Weights of a small transformer language model.
Size: 10 layers, vocabulary 12979, 14.6M parameters.
Training: a variant of SOAP for these matrices, 4941 steps.
Each number is 500 + 40 x the weight over its row's rms, rounded and kept within 0 to 999. Layers, rows and columns count from 0. Numbers have three digits each. The size before them is the row's rms in percent of the matrix's.

# down: layer 5 MLP down (transposed), 1024x256, rms 0.163, rows 393-419, columns 0-255
# up: layer 5 MLP up, 1024x256, rms 0.158, rows 394-420, columns 0-255
down393 101:495479408545482552501462521485552498461511530428459492483566550526454497522446449429440543493501556472518491482487493499441517526436502409388532448536514459474444508467501515537521479483468483527493482465561421486461520534515474501432516512511475519485438526501557555533480545520485511451497464442428476468520464529530478497493518432451473485517505464530535511495550564465513449498513507475557551506528574518427487526439559497444484515554446455593554473481526552541476452509513474467518516510488533454450444528473501483484528479465503470497554502458532497562512535455526524486574576537540446529532555465469570363487441504571406444457479434576524497476477503450541495546485477451500482479510471419515475504470490556542451455482513550557520458437529563524565483498456486
up394 094:560486536543412492498520498479499453530495517563540475472527541551447473486452475493453485453463566473467519477408593460477490523573487539514519474476517493507360569494475455465510470511554562432493546529511520570465502473571505475491492522524506474510462496501556510564524488485459486508563501488493487456519456586522482505494537520549502461453529601497467462443469529454507520515450482467478431459510509496550539490500480516492525465488540531460436486487493485497509494621513586452521522541586435515510519431473493493475416512467517478487562492502486512490511559490498535492525492460530463438538558425475457399415527463427407472483520495504517527522473453447408584518474546517477513493503486489434522497571484539555513510552487405494489471424463471488467529518506515
down394 102:521479512524456569472498499527389547436542505516550522494545537541488512559408575507565493479447499478449487434467476481556521501480488512517520484506507517548484478531519542478559514503487511534511561533547492487573497491606541483535462489524484540505532448533534454533540475480487465501507449481441515441559551531464551490435496537464541495522569524531481496486536606513507587513499469498492517460502582467510544500469543468536582476488534494392540521522505527477557538497461549555480491454535392500487488488446492506457525434486515538535511585434450512448528474520510506523486455485530435477480490442539512550497531432523470497488539571497511557479493463438587543522502526554496407510592522407498510487492497561477546495486492474449476428482518572434450458538467557
up395 103:513495547511486526513517455507592522501490561533562435436525496430521405494446468496499582520573518496470495516488513543521547557572454481404470481536502554530466461469493474576461497460487510521471518481523494470465472533505547468541517524523510544557488461443524495530434469518465531476513426481507501527471577555478572506489506524530506521552476491483530563457480420491530525483499449553472570547545412470440511577576525540426488486490501546503522526469622484498480453510497502505529476489449497547491521489435497531467491499398441429488494488524475518532534550534485391513466484521475502499550470461545485505471405503492418512480471500505538562540529488561539531496468544526436461462487546505423509472605516539509533499471537475519497411528533438516538455500524573
down395 103:448486506592512565497551496551534535428524494522493540417484522490477419515488503528490517486566553508388492532476421542470461517510519532476527530523482504415512422492522500504471491543525512543522510532549473478524528516463527495446496514493531549507499466494545482508453492475498518496499465468504492469522484488469541513472495507492522510486428533524572543453566468437524547496519538516530474434525388457507520480575540566500407493511528512428451506580464464539514422471514551503527485466525457486528507431482479503420469483483428477546493496598481475502463522500558433532468548484490539598489465524447553435563426521487531487492475526505435560511530500554422490489491486481419477482465487504497482472517437472467462528494528463442594486585480552560487420546459599
up396 094:474474469551491480487482491564477554409498515529506537404449465545582414437576524531531472523510545481481492529509560477478476533471468525455477473518423454455518492489504502515563561491510533428540521483482474536479521528510498507523508451497455485471579564544475503471448439480501502460456465497502524470486510425593552493567553532506471435483473501484489449509504528549478435440530492565533468498485526466488543458499520492556539500529485479449570516498519565412454537486545548528460498503509556596491499477515417446468536480487407519573521556479480512453415417506462512562485463509561529508515548516534524518545507490571471587443476496467476492496490536517509486454528521514561547537496398488487527450575552469439509427495493582458509491522511525448539462550533546
down396 094:527553510495543479495485469475551460524538536531506423530479445434483527565534571500470507504519465530419567514459500527462600505434473514550440506529528470566560551521497512478501471543475451493451456452475506521535526502514487503419509534511420528416407415553551470454513480481471488510506523510497496499526498485408508521497482430588527477445464529511472495517455428503480481534513494536444521497537522539521540514580523491461465502537501496522406459472530498513565499561467473473503466504449508562515505473532494478457508602427483433493498504478498475582541573439523552526467508474465509468470537545504529428414469559545517545519550449473493496500537470471540474501528520440471508520436506453553404463506439439496507453405532518505525532523498461566491535418490439
up397 102:516504567492471537513484479525543532466602481569503530564462558544444487516510539499503495510548466476447525529568556543471478506483530384519549558466501523466542563492517449515451495492493554481573424478543449518476475552492483453473515514481495535497426470417480502510484514620470522501511488555417489472476489487495460494509543506501498498530496532537455486525537490481476400540534463505491499548484489601468503427512562468494471458493518483572487518454495470507486430584413550417551544600475463470498495471483463499546476459515530476497475543523525500424469462470498474525508540504493424518541448524556498482549545499458490534473476485530508491465539483469553603466463539486426507566426549467493519513490517437493492483482490607516495577450421526507535464554450483
down397 099:458542553592517492440500545468522471417540487507476492447474495523503526503487510400546577504547502467554535502472492506506514485492457488448495455472476478493461512511480534457485428495512479557546389503522529509539493512467538518523480519513526498520523466478505473458487483548524482552493445537512477503490563478488500517401542453488476498481553523536503518505440502532475506545537450486547507519547533490540532416512559509537475561528515491458421482577415440489517529626504506503562489483474446541525496460518488508554487457431511540545523470569525508517518503547529578493514540443500525523503520513490493491596471499517499487553501410385515530509536504593557475493550514447528500523463417488517468584508424491402519545486453527582601505428500502467552448458480564
up398 091:508527516485482566414485521499479432550499428488535501524482412425532520547534538518516526462445493481460554508469457577436584506519500531560492447571482550487447524523442554442456457471436550559477467564483512494600551530531465516445464515506501551510523434449459555499499481484565456475512450452496524498540473432490517477448580492465533451472455557451415462539502465537450550477551500493518514464467442586505501484526553474474513469472490464441488528494516573562509448571525494446482474468462519525564521479521443554445518522484447439520506527525441532479475477466522544549529512537523532478462515415518464523478498462408513504431483565467503482499490547513531495500530496420523521528459503476468485512461493565575499489425460489440470522432496532546491419500532493
down398 104:554550513496548477505518472461469473499428450461496485560485520486536560472425481525509545467404590435539570467479478470432517437527463562459542554430482491488514548455440547554508515467605499485425475435508498451478455507522559587469507530475489487441515504476475549521438523472532520507432503444521510444452490487502475441500560496503447474563502467454491465495460505508534568453528533450528498525474580490478483455472451444528503419471576507414507518555554482556452479461467424441405487469519519520493501497536491507495440531495424524492482521487539509536488513464494546488470480473527405506524525531427506505470492506507470500479431552480453492531514482531540499428483537543546456519538486393487512478520485534482476493559497558554468506544501514492566413551462547
up399 100:530427546465550549415483481510539441479510515445541532479531531495570478434485442458524483507493459441432461475426553527421555477464480561500514502452530438516474481518505565555545529490505510546529473530484539460468503458465492448508453490483526444505491495525456530437526476616476496517456557572528514519498528548487481470425480555492549463523438551474528468570495482501583507527514495494579456465567529576534544502536498481511581427561490445550498468468444517469477565521476365453512495614478486527410476496531524503503551565513501515473448497526477523479448505504472547489572495457498415440455452491525493478520519485518534492478474509389519452473542527480514509481577552434500507492516462496482413472481518513481473472539485543461518485461490495483546497519487518
down399 107:446477523508529496526435541496500476437496526472500482515448446561578516519442510527554480522471406578511449558492519531493533525529552505470555517522454508496503502621470485519475506499407568535463486420523524412555477507503445547493488453510548476448472542529502454499496482492456441449499463546529535459527491541538477465450447483515561511496490548526480430546561502493499463516506520520517514492566544528522571510550496519458559525411542568490471538522488502497393564457561490565499444570448511500473502480480455471582508485535493443511519541488503507505467516551520515515497506512464492575479508589477476456561432414510484516566527467445480461515514521527501583461475494457465594501500586515491518507458440471452443430498557512478452478505486520477591568524477497
up400 099:548449513482460470498460400519464475479553464518457512481481475462539481453521593493491469474472505510517448501531532568479546501447483529458549500478524492442458474534560527567527495509511531461487567537531484430439450559493564435521485557497565557545462442505501432543489555525519501500523529509462427564510539554438521506498525533494473480509492510473516471487527485521545465476489449492531531499439427521568451521482460531479542479506552468529460531483444477479493445515504521443510525511563494462442501495534482536424538508560507528450477554486552473378516449541495564559572543483475435474513477443519451457532582446455500469469463491488542458540458577516480473513466565468544589481446450563461524590506509468417433514500497495413460505467523462515411523509449494
down400 091:490505560534510493503510515494472469476468495495479541544445488478504515517475464496474449470507524488458508495492512453520484545512538541532609461440492518464535521491488516464534374519466406547516453541464435518521583492514543512543490473477576564575452482585558446450524493486584498473492511412463509486479472437506456382486502514438456420516494507518438543533500579535490492486465399559569551526424469454466510570503531488454478535516471536486474567469527444541552510511526504493527514523514527500522512551515463525566457470466510552499510512599509485447421522469515515458442516549545450485489598461489470523486597499452548520468522533499531438490509509501530456519479533474574550468535551538477541528448477484537462497526514436490427510515527505507546535538572500
up401 101:530484512481505456477544486485441523504503503505419520429450555549529478509449458496550501528430485461474462481534520535479475482495441506519516573462545497463482504477485487494511502537564442558461518451482494431553531443530525474439448482523494435547568445516551481573538457497499512538486479468556501543581554467500494520432454551476476477531542460511560507562477512593477489608490536544540522464438440500514437467414466485478511500465429432525544505428526498389513482547480524477491436515510543495506519480553494477518529444543480525477467530443509461448504476466534457517479516561549498600521481445481544459562559516499465516467402483482481473468493498540526507586526446422464501517530508468565462454463484557537446520526522526459549535596508574481550465510499457
down401 097:383434467541479494478462517456509545559538490569520538455507472512421514531431500479461553447505494474508537503491505447489490472541569462528473477469516605477553453488445514498536573581530478434489567482493542471578536431541487479421485510487523466470450524483539534563525494485523464463553535530524483557502558464510503501518511521481439487469503444464486469458473451517405541460501550419465512609521414523477527589551526502464527526530478477533521540460478536509489525461460544530418576507525491533437427515481509479418493480475470535469479553489512500475434454506544506488582550457513497456550469450492546462522468493486513464529491493448465496547536485537573468555481557530503495476490439574478534513489523505528514485514485510467437512476473556515481563513546386
up402 100:448558524477538431498506492557483481537553476485454534504378555479533553512500489522458554450515552564473475475495515505534474533470471429527512464580525527548515577475447522517531507502451473553572404447526486485647481466537507530565511484461510438532443444493472517548504519480521442454523500476490496438509483476535498552534581506451455439499476483575537577518515422493474555507552481540485501474494519490547497526513496564481522502523467550514634570494526499474453499476532488431477481487481423475494480450520529519470462536504481529536451471449506507427514480532446476498472485521478589515510475513451399455497550517538483491470475570453511521482429498462456468540572522530493489500538570483484471475561475492480521474485461516415430503484473478509561559484448487
down402 090:494513396502548508541438436521520423411481516482499453452530527500437502529436473516451459509459439456479500455434460472560548487520581487570493505467460486492482491497496512449519472544548561428430523493478495429480498492466471527482538524479473489502534457480512506451475513484537464446541514514465487466393520456438466496450435472646497536513487491558489502514495523503490508527485465490508484495530454486530537459429565521528533451497565457501410459482475509495507522514486530476546492574510537480503516486522518396515504488433524553485482542560570484531479568530481477515515507422485494531460567444544478480526450421565438503453523548520475525485476527460497530477431471503456496422472460507402541467432558529530457535513535525544532488500571490518504531593523434
up403 099:506527492530505538549518430537495489520534571483424523473605532542503596481493504465481565506486569574486569476510486505511547545479426482465526547501451493513552482522520447485454430503506493480503553482518513468500567512516456514506505433451457546551545529449424480523497494556530474508528430563547430465436524551569468534495514542526558518525461480495539483428458446457478489516577491486416453508506577516503552513491491477498481525497492463502515558490539498470555461503533526446433573525453453496524444473502487489504487536496505511485460488506588452494431465454534472521489426597449548607530495465450602516422552528475488493481494493473493526560401525531521519483428547486505563522516469538452534515483486576524509476537473500508453527447458554476473455476443494
down403 094:536495471524453450489491491479427571509441525547481528462587463462481518513512508529559522552482508528485497534463500483505505494540522464537478500487511481499509440495509531497466476553488481463454484520518589534483462596542520486541517494487477498427472500467483476522449517464417548510509537535519505525485482513524465466478550501507581499483473512483462453533507584497503554489448485609467534501455568576416496618443525592508458571483494521464462516554474523543472432500514492549541505493509462461600490524537499521430467521495486551511482506481521458436526515499516470479508414570575579526563397572524474436499516546482533604544421475505474569487435524564495479471515527507535537473454551560520488512533511571510526516464433509501481447560454559535437511467501509
up404 089:478535529536471491479539549511519502471455444480546532466547532592450511543469464405501524471469522495504525509542525511489402490496467472470515562456495511546555571445528478475465487434468528480507546603427506502491462485545416456462488480442544468564525457565485600544517572477466488492535531512481484503485533482518514443474481553474541439399510473466502506579492509526498504484476521513451573469505541460466500478511518487445495499437501495527443589494444457513512467462520532553465529513546488445600606493432518526485498515510443479525439533478579487477459469492551456482502471494386521443497568559501527538564508452519586512526545510493465539463540582460561513571442555523484445501531467470530508490486477502549486447484503523526488499493573531504555512495499469
down404 087:546392443526544492476441454488459537500539520532452427467549538464562487483573510477498475465482457522408491406489438459513452489462507510505558511550497498476463533497496500514546471418475468581476514455503417503450509591504475499517475499518528523500546508451428458502485488487452485461451506513448537452528520458486506539501521477518480490550484495576506540435488450505503507458478519441490494529434485473463476557450484558509508482622540479470504496520490472505501490476497559467477518604474549533557442430440508445586465540441566480530468517482478476484619489499513515516437532488467508494464452538443487463469472459523442500445504560596501512517550384571573453513534492533482508466504528454495499475507476523466545516496452540486511506512514532467461482419522583
up405 102:420481510524517461517546507467522550441511525533465555558480527540395529480603532494476564508480482440540466548514494497460498451465507484511443566458469548511480514426482486513485547526470498485538538559445502464527533490514464477517509503555474476499510477518473459556496541474546501574568497442520479524512553531515473476577507520425453552472520507472548512560467434450472539439476456427461492439502433485501418512417593468573538454500526549533519555496460366543515506473440469519529471538444479545528515500487491507511483568468460501478547470479537478533503498551509530518537519525501509523553558449531546446467531454516560518531455512494524525517432480407495456468563521516474481516518450430522570511479539498469435513473500588509447586458441461451480534518551518
down405 109:411555515525490553548515492463514481479449458535449524488487491512419471510547457459511434466492551453513482510510496536466517496536534504511491499503476449494514552454591553532516505496486542575447521461556490389523548500508538455443530431561472497459494501556504461579490486482439451515455498497590414558533562578534511460512501509478489446482502477466483473570423455544538470478466503479456550484477449517532483463481446495488598529572527534508422537490519568493476467530442541544502505421449521515542440532449481539478519502554479451529500497509530489469503490507521475569471486453479422491501594534576383475440495455486486514418552539492485497505484480530418475477517481452467575525525475504481497446474542446491458530541450504493446484467551477447567541541483507
up406 093:532498516566474482478453498526537470538457559469478491497471498439508472585550517507502494509523447516576463424489507483514507472503530456452534487545492508521554545486523483572529460511527489488496456514504520517547403423525403455563469450457514458512529513567485549510537480469488554592543532470548567467466490507508536508494494430456480506577485486537469456540436453520518450427506433485465518517509568534536547429481505494524436476461489441466538454497507531557546501430518530468511503550509504538621587593513525527451514448445419482572507534450519507493463418543480456470499482537438508489466456519480455528509428536494487493529532505483568450448496565549470513410454543509518484464520491504484456522462526532596461510572524427550514525447509444516500516474520491
down406 100:442593573495519453509482416600577516434475480517503536522496497565562516498469475548492542523495476572550433557518501458444522525473536551536528524501489499432480480508513527448458470502413487565529499493544461450554546570547540512527515474521498577510448541534480530452526539483510509549501492488559503527523491543524519432393602515508483542529501483508452514519439470536488548562574511506516593504560414465545490510474574492534493468466472529480474489572541456512465517596509506484417504484508514486543517462480485506539476473473540527490490548473508482562529535548511498503522504490451493538422542489445527481514534464519500492512442477531415537510489489511479595493574459504500501542474494525567592522518467405470506547499486520477510443505590520534505474563453542
up407 090:476477591531550490505531457492501485535451499504502493426454534487576525457393473503495481481489492497442408541526486496511530464467439478507482545463500564526504517502473564515388495528506518468444457523442577459561538460507483465535525521521535509616527449501450526554445507520476538471493503456465523477476472473567473485458511455494527520499519616560563551459502414542511507473556537424530590506418453523437516553504485493570548524481528525464508481527520478494482513554491522608534550505426490536527531544504492514476559485520483530459487528551527499455533502556577504467540507527461477478471442509385489449527408512471554544471511498500552501511461482453533528509528532541436432460490477507488466536483496529457510539450465536445439442511504506475565484493537477
down407 097:486557552525494514519557423491526602561438559458547502482489476544427512562464502540543475449507504507530491542491494482523532456502425462531497491571552605481513451486566500428499530451525495522497555535522506454596539448516532491528531544507504483573556430478480524543520484495461491569506499480514493504467562544460496485534548450565522427460492485460477519488567499519557493425513433467477493431511498503522429457454527508480537457516535481521529516515503483521531566492521518524477453540520571542508525502499519450406460430508529503491503498481528499436403487565482494552580466505543516551472516503611531450459512512478548541500460590447496512514486582529500496510473509484446448533463504528489471534539489408508508435451437493502552529538429451506481450582463474
up408 075:439556487444523552568558567504533529491511372430533486527519549445508562518530420538482555487470520474524503440479470528464455523513515527529487539556469501467590494575522441525487451511548549498527559519512550516452465471476524467506519516541549452520456482412493528526543531527510421542541481496494411512507501434464488491545482460438514527507508505491518463473496414486560494487537483475570492501450473479477455546500456544538565494514482430474507528478532519524467561510493489519476565485561496543469446474445489536412544489521500472500487529439600448464583489425524559451480433520416520482476405561466503504538527494495599422505503440519566522514552437476568451513491486480467468522521503559515509456497426461530470453477490458517502501523549509510501533490469508
down408 097:549524479501491550544519516500522522484516456479503480458591506483528526484469541530478487516534485526447515438482484530469487410458382471457536512448453483503511500500471512488490493553514471334476489508475467461561504515405483565517491484443501463419488452512454541520451449497556477469459482505528467548545503486468489558506447455551482540492462445455501525525563607513570481430397538462555485551470503459486531498485487491502621488524432466531465533512527500549535542525558528459556522524461501483481480525524534508464528524488510605442440500478467486539535531503461454450532534433540573472493534467500550483556495509503527557479480522546496495441467545549424523435545497535504470541545519530488463543471478493538468504484535499531590450531524437469552557520557475
up409 087:530472507506494520506492511515511530519553522513517518466533501449511472551495542482492480424477434529482481462502493456502521437452557402561506472480502563525524477497499550421503481421401483529465495513497502470545471504502494486499492509417465555488558515567541495436498532545451552494521476520464505472465535431555439472445417561501555519489557496560456501508415558498514502531481559455536456545506530538510531477456547545433530527578530561440481551498502493537498425543397606528520491445523461548457493474511514501464539494536476506481541476506485587456444571481493463478539500514507514454493584410459493431536477510424502558507508510473500563503599489468539513557459423522483522540507503484506489551473506455477511520516505546545441544549553526461439506505581428
down409 086:495522505560480464472537497618479488474455457459467480496451451498514452487557545546478590567452523404511457474499509534489564528491467492535518466452403444514430561444525506576488512556546523445536467551502507460513473471496457560504549441479507493527563510517446511533472476482593487553458484426482552491506532485540601489490505500491493527504549468477523439465529508534449472537449514495546505529514488556452529433482509479551554546500528479562444478479442510505447537449520501394414461522471536501576540458498444528444447461476513515499535432463496483526551589505512417472498466437521576529496503500437499453456524452522446543453471486489448473474503537526452467433513501435535487526499500437512484561492450486559450502512505476522512507437495479454453485475556463
up410 092:497479486503452492509514559528419527495462520420514461464596492509533539433485463541494497502465499565495476537546536459561437465527501446508519567501515530482492494539503468494517490450527471521484526559539476488516458515496534564518485526530475462534542534533402462527578487490483501523468419460481482485499478562555498521529546450543503430472529513560441516511489408514450445496541474408577473558485468485536503602512485512518543398520556424438489476502479544451502452492489516468548517444439433485553529476424533529489412518549465487519453588522498468527535409495440496504462533505459455536458495474548450462475579503486532537546469522479440469531530503483514532529459496444481405495518483527551429496477511443463559532439469449437495520528489485435445517474489450
down410 100:536491526473502537530530386463534516479493521461544578548442425595501470480486477513549452432472486416504509454523439504423484508478535478459457489525525496509609485477550526494469501627484441544500515501456506561479411490490492468529481555487483542518488511532518445499534463468484480513460520440468590525541521519514496464471533506523479458538546497516538487511583495507529512419507528475489476527544549468528500514469459508506453529552501556565447597452574519450513494531533549554538532569501517592491490517474565540493451508465441546450455501488540465528509473488573534512535477474493498504427445548511454462502479501520533495504499450505529452477513497423482522543492500464467528547519591469531420513453468496496496433520457504538495504458469469593453568424446561
up411 103:526531539433506476502450477453504616565523463554560480421426421469449487488530494452501491572511550499556494506535522433495434547470476508504493493505512521474475467523536470465502546541494496499496495555539525473493497485510501520533500511491489494444558488408574493542556535502562526549440463447486517487480506564558529537510499449534434494525477509522499491516513453491480532493528487431498534518409444517477513442568558518508495522465488495546532501481507546484501539522493513476586556529531527527468556490446498511439458516464465405490459528443570526574474430509510504550527466552539552496460565509514471496494529566522363499538503544540529489444486420541476563587536474435525525479529563541438472408502553435537479504547548496495496565481417475510535457490452519
down411 105:562540520444471462547520507484450505501528485477448491455413480493425447499539488482448510500513512534408485462416510454528466498473518502424497487519537502542472510526432474466474514500526514485524425461472544522468502489479582486521462507475455460464475588521494439499438554532517441474452482512482516492509526481503527478563438482529545497429460501512487489441504407543487481460406515495526435469482583448503509500468525482483467486518424490477499528546526506459583442391411505572473432539401558510443473478471502491476442472436476476567486464470529578490559490524499537485463588500461495495503457517556576565528443445532514517485480480589500454560575420492503458525479504503449496492517518495485526443469513429537503482498547475538565529465465510476426504496540518
up412 101:535485518531538571482512471477453561445507470504532495459541500484502425419487619485493507575519500561426518484480512488495549563488531506525491408528478505491470589483453492528455508522450474501515430469547472447498471454489469448541462482551495484515420471566505514395567509506477468493543541528578568515519469483442473569524528455539423447526530504452509460500531471440544522472493484453459492488622579545431492497483447616488434499559546473501524507466522554442539474490428522443511471535525457469557531477507532480463501434505546466532495447463587516424406459513492518554476474511515478548516536540538546468466497502549488533515482551488484506456494464503454544507463530481499462530522460510547497558554502557532495470516522521498498510431489489484473503527509418
down412 115:524466503525446470538497518552456468550487571457552516543580483472508474482479494533508496543487582459465564568448527519535468487496487484456446476488493549563466499477516525493539469472539468488441479480536443518547491426457494548549494457414443523479472407580481501514447492542453501542453454533511528504528502493519513546466459445489532466452473485474516542492497574479549540512482500571435524510492531517470538475524480468560569561505480462483492504513491572519545520457495523501495507480476431522414524472503516614535488449515502497452521538514560527521510533585477513477516563560545480560535575432553507535463413515487423519456468493478471432566454546402447582510456478552545581477537572499480516496514452499513513569437435460514558507438525533525543458500491470
up413 089:519543513475452458553514566488499558489491492506522508459428482458502523441565481473441530520502526554451449497530503595489504477585472493542445477476495467570491566473596469435512604472428483535550561543475510513539552467450461455579511473533497504485480493480533502456619486420479447480472500475410486568539544457476516503500483485544486430567519483531450480480422553511470534586469474440556552471573497547523472478491515483479417500521535480520491499463370479470442456462474503472504505536500517529549502501529515476510493544530574522526487503447505522515472507558446514513479484482460417506508504526395508509509545474495537575521567474463500525555466507439491502501439539520536519550436471501455518542481462451496476526417515471465573493475458523485534486513483500
down413 090:488525486506421436531438469538509514558509538540545468448462512562443539480537468492439561553476472566556469525472503456512527480504497471547567579421437560500528504446496500556470546507540503449511553533468505533470556493470518444477517484459551522472564477495522510560466521532495517504484487534445449398441518483446466550493491446487515488477485455529470544537512601432453516497502500509465598471543460478543482476478525524529433513424502517550436457502473472446482483413579498531491541527485453524477515521531594522455469498451516541536469571523583606511396423509431512446484532545496427546537555485439538533523449471465454531499553459506500538519527462475474441469507473523498477518505531572522516525510530534516474496493492526436527460433508502492534476477465546
up414 104:512521490494505536468514473463516434406422530561511504473508568531465520478515501497452468548430558495522532519517481497412491544487490589530466492456529498469473531498436539528552522413514520491453489469454520446529516487576515508436404543474479417504450493518487482519512557474468514525428512518594469496497513530455516444556508458505563571525476450476489529547451553496543484474535555474519548495488538547542420514471538563493557493450516491502463453583474435509530517516545417503463508485479404541527452470446478471456463494474467441574535483597489482512581496546540523521532538553543524536515482494510488468529529465540494548532531553510584505473526511556488467560494519538556472493463466448534424464519474487493476530431519516399501548536465552509406522540486501
down414 111:534514556476500494527481469492464494524506482459497532501523478441471510508531499463529457513554497492547485578514487413454463544439478484542523485525551513480471508531530464561557478477492521606478485537578521513515585519511444502486458486503440472515405542575529438513529421558571468462460555545510483478472512549501556562533458554497486569505569532542516436444549518497538528443455523460527452582554549513543487542481460539600478527454513511516487502480530496516516509500458538514510460461545528495430543565428496541483453466516447514506460515461440435502495490507526499432494414508480459484514500577533483434482504398576499490600476508575411443471521501472513505508492455527545478503416423490505507530442544497485533532461475520543512491471464440473469510494590480
up415 105:497463476569510528479503490587460546493533420502554473412493456506485473502496524511518405440448433490479486599545506415456431564519541468500537451414432517404500535443527543473514541507511487481533524508486504461497500546494542500448511477443436491547480489464427518565511479601584489535582444496565507538510490496451485548538523539546474570453469539471490496511492513460492513477541449448553503428565489597466506532509440465525545471432495467475410486575498434550519553470559490562520524550476432457549472521452539511552515503501501493581515458486513437476536510523507560531563490475462501526586495556502539561461495492474478513531466438454494465501480506567451502515511511529472493444472478459523521506480517466504530525482520535536511506463489538446483487449476521
down415 106:505474457474468477479557523473464464483533458421488514506530450526492492533508528430533515502516525453501397488456547542555560515453404436446480508529524508506538524489546429511500464468558459460472530491517499548498505520463485569552493481481473490538427487445487417473529521548521519501512484475465513522531399482496426428452510511460439502514582479502452469547486540556428498524400499525513493441461553412535497518491553549483493466549493515490446549481491511556439513538516496525576489451439515524501510437507546568556467484489498496420538500463517559489553492572434519486528548524488507547534552491492494450537471513556506518489590548449501515489467516476482455382476475470574499468464429508503496560478536467462581516490406446501529476529482470463588500443529509
up416 093:526479529470554495474421539443500522526442557592511473535509500490494453466480498495547592536503528513449506461528490488535517518560468547546481433522480485550468518482504491528498517509564557516518449576552467528502481453442489403461517478576449455499525484531451501487536489499472474618477448470459404444498530494432499577472449486486505431422477497545499546488546599530502429592493431483540458498528506459528475477502559545468504509565540527454493458558501519495563532523515513498439517463486480483459562508493473454475530527492526543438569461460473472523500524484457546496487515498477522486500503455494468464466520547514449480507541470435467483430469480580551526507443458624483464521476422481549542466495433507524473572483550469509422488427504498518460496490506429
down416 089:486498527468505598546561483606460462458533475474505521512509441544512608551514447501487588497492429481528562516454499444508430476552513519471505597464513523446429503505491563499437488510432438536475542500544564580527484561469544511464406449512499514525531482486452560435543468516448544538479442517494443526446478517569549486485586507517456445507472516467548491532494517490472531541511548509445534522534501442490490601526466483504524546401499540554463415474571479493505495474450498489505477551478480511477513526512490529576535502503547479503473490508552477558545446543530535455445551495468497496482450511571522465479444481535509447504493422554484557548511508489534471471556487469495466514488552520512467530493482524436535544515429496533523566511536406457483518485483485
up417 112:534500506530498456513548495509532550593432555589520498421488551527531438440540549467476466455514498552463489449434500397482548543415466509549492578491536523507549506502501427524503527424494524516538536458492515471544463519449539479459521499480482542511497469479514609507478496475529466511496510452559535492430531478540511436475499433471506475466511493477475494487530495504502472488493521523515507533557449460519509439506441508502473474483499450481481530513571496473580508520534548469550610487576454509573554476477496436493506472498574481552501523478449559466519573488479548424525493461428504441563447586525509516477463548541416495407550506474473533519458580500496511471555531494561458495538521435502487482533400555526488502542517594451492456513494511538484476525494511
down417 107:516578551533494530456486527491508498430517501544439524443531515483554476480605539456519487451454524574490466487478509516520555560520597467554404545443526489502481412479458487577426513499438462514477521463474522485560513468465528454488507432484476478506472484473508522507524495541478556470567519529532501511454553503577453485525470478542492553492510512527464483474601546428561455476507458511552510429521533476484483488485447519539543588522551543539422530396562495439568516509506522491535518477470432492573466459542516485534458520514496498519442563532494533480540562498506478506519499482487525451549502534542488499510487567560435459490566527463580544511481532526482504544567524521498491562507539494482490558466394506522437485491530569534534478566569498565484524516469466
up418 112:509490538497514590456485518484501508487544521473506558513470489523501509510484482469463475535497590458521522493491465552452544477522473478502502528555455503531546495517479521506567549473473550514527506527519443555523493546452555510494460442525531467527486415494498537426467483584461576542534503540453431541497515467498500531553464488537439453478391506567493514501500470418472519481437456483421504472566458443505518531467436513513575507485449460488513466480506521466564493511582486458468428528546436497535497551487566404523507552436542431440528576541487525472487502561510438438503561515528420493468548497541494469458570448550458511489472535490492502545522477568470499499554449475504597550581458457473572453522470520524512470513499536538508600552517475528581491504493539
down418 118:539519497534499448508528572482575515562504541563551525511466511529511573464513519519469583510512511481479469490522485417476472470484429477428478533489459512511454541514487506461571530530556514564555477500499553514458496450504463580500516441517532443563456407574495501534438577488523449473474481486421461455505488462471473493524477500459457534491506482554581539397446521471538480523541468496468565523544508473499473543460524501594475566517506542503525479448471413516491473522443487506486495493556512508489493506548537490520458546453498519489495477518539526485539434491537542561453492518382442377512553531446523532501535440527433413537504436459519493544499478532533556442450501490491493528464443543544481524584493472519506452483508501462541490527470432530544442433463514
up419 098:500529478509539472479526465495458514477508491519497524510436473477460509511445536420506563486569512482522510512485550542465487515470438441490492500484437547492520517547511590510503453540494556495485537560544505492504555471483572455464529511468492449553534467446558477477499528455511510575471483539452496463558478486501522475575537464440525427513507475459532459526533493487468455478505544537479505468596585452501452483497507560433526538540580552557499521436551484425510515472550412537468488541469478490539496412517463468510477493503520493511476466549427471507502424552469545506512463518553498499588427567509495514415537549562435500527419529457502565474536553557435513439547477561542523536450460402503562504473464518558507564498534498466443485568441516474522472507464426
down419 089:484505474513572497560465519553469488486520468496510555509513527449456487497455491490594525490550490546474486502458486539478515467473502472497559507559447395547522482526559598489495531465506449472445474461505501466441544546489473526480494509459533484530477532543481476514508491470557518562465435498457509547517462530515493524493504559494573562483607438502545554454481463492478442519507545543449495508553546494482513574504504471452469536564492441598483515369504552509519468479497491537607474520489490445533495485475487506560527464516514484530429503516468510507556554528438467559463421494445588460516486562564500574541442467511515452517443473511507531476515573459561550511540545553436526450537426440543511494487475545482509430484523476489438503547553525484513436505554443
up420 103:401494422570470495481533587467431531557534522539541512493570550502426521475462493520537530462442496542471526508473476523514492541541482552530417498524514478541479441539492506553517445470504483510444417521475510528424529412490557523501488600571458465518459613531454462535491502550497468430497468461539492482548532547452395442458503490497509579537430546508446422483460534508492467534532541495428462426467507487548528542494475445483446536480500543487474492435415518508462564491475509416494511517518493553543473518531540508529466460431490508449493534531483505564541475493443491510463486456416478490554466534449510440507503469546487488452517451534459573541522496529505500525461467534431519529452457500545506531479503536514479576460510502510459489464459505502476505548532541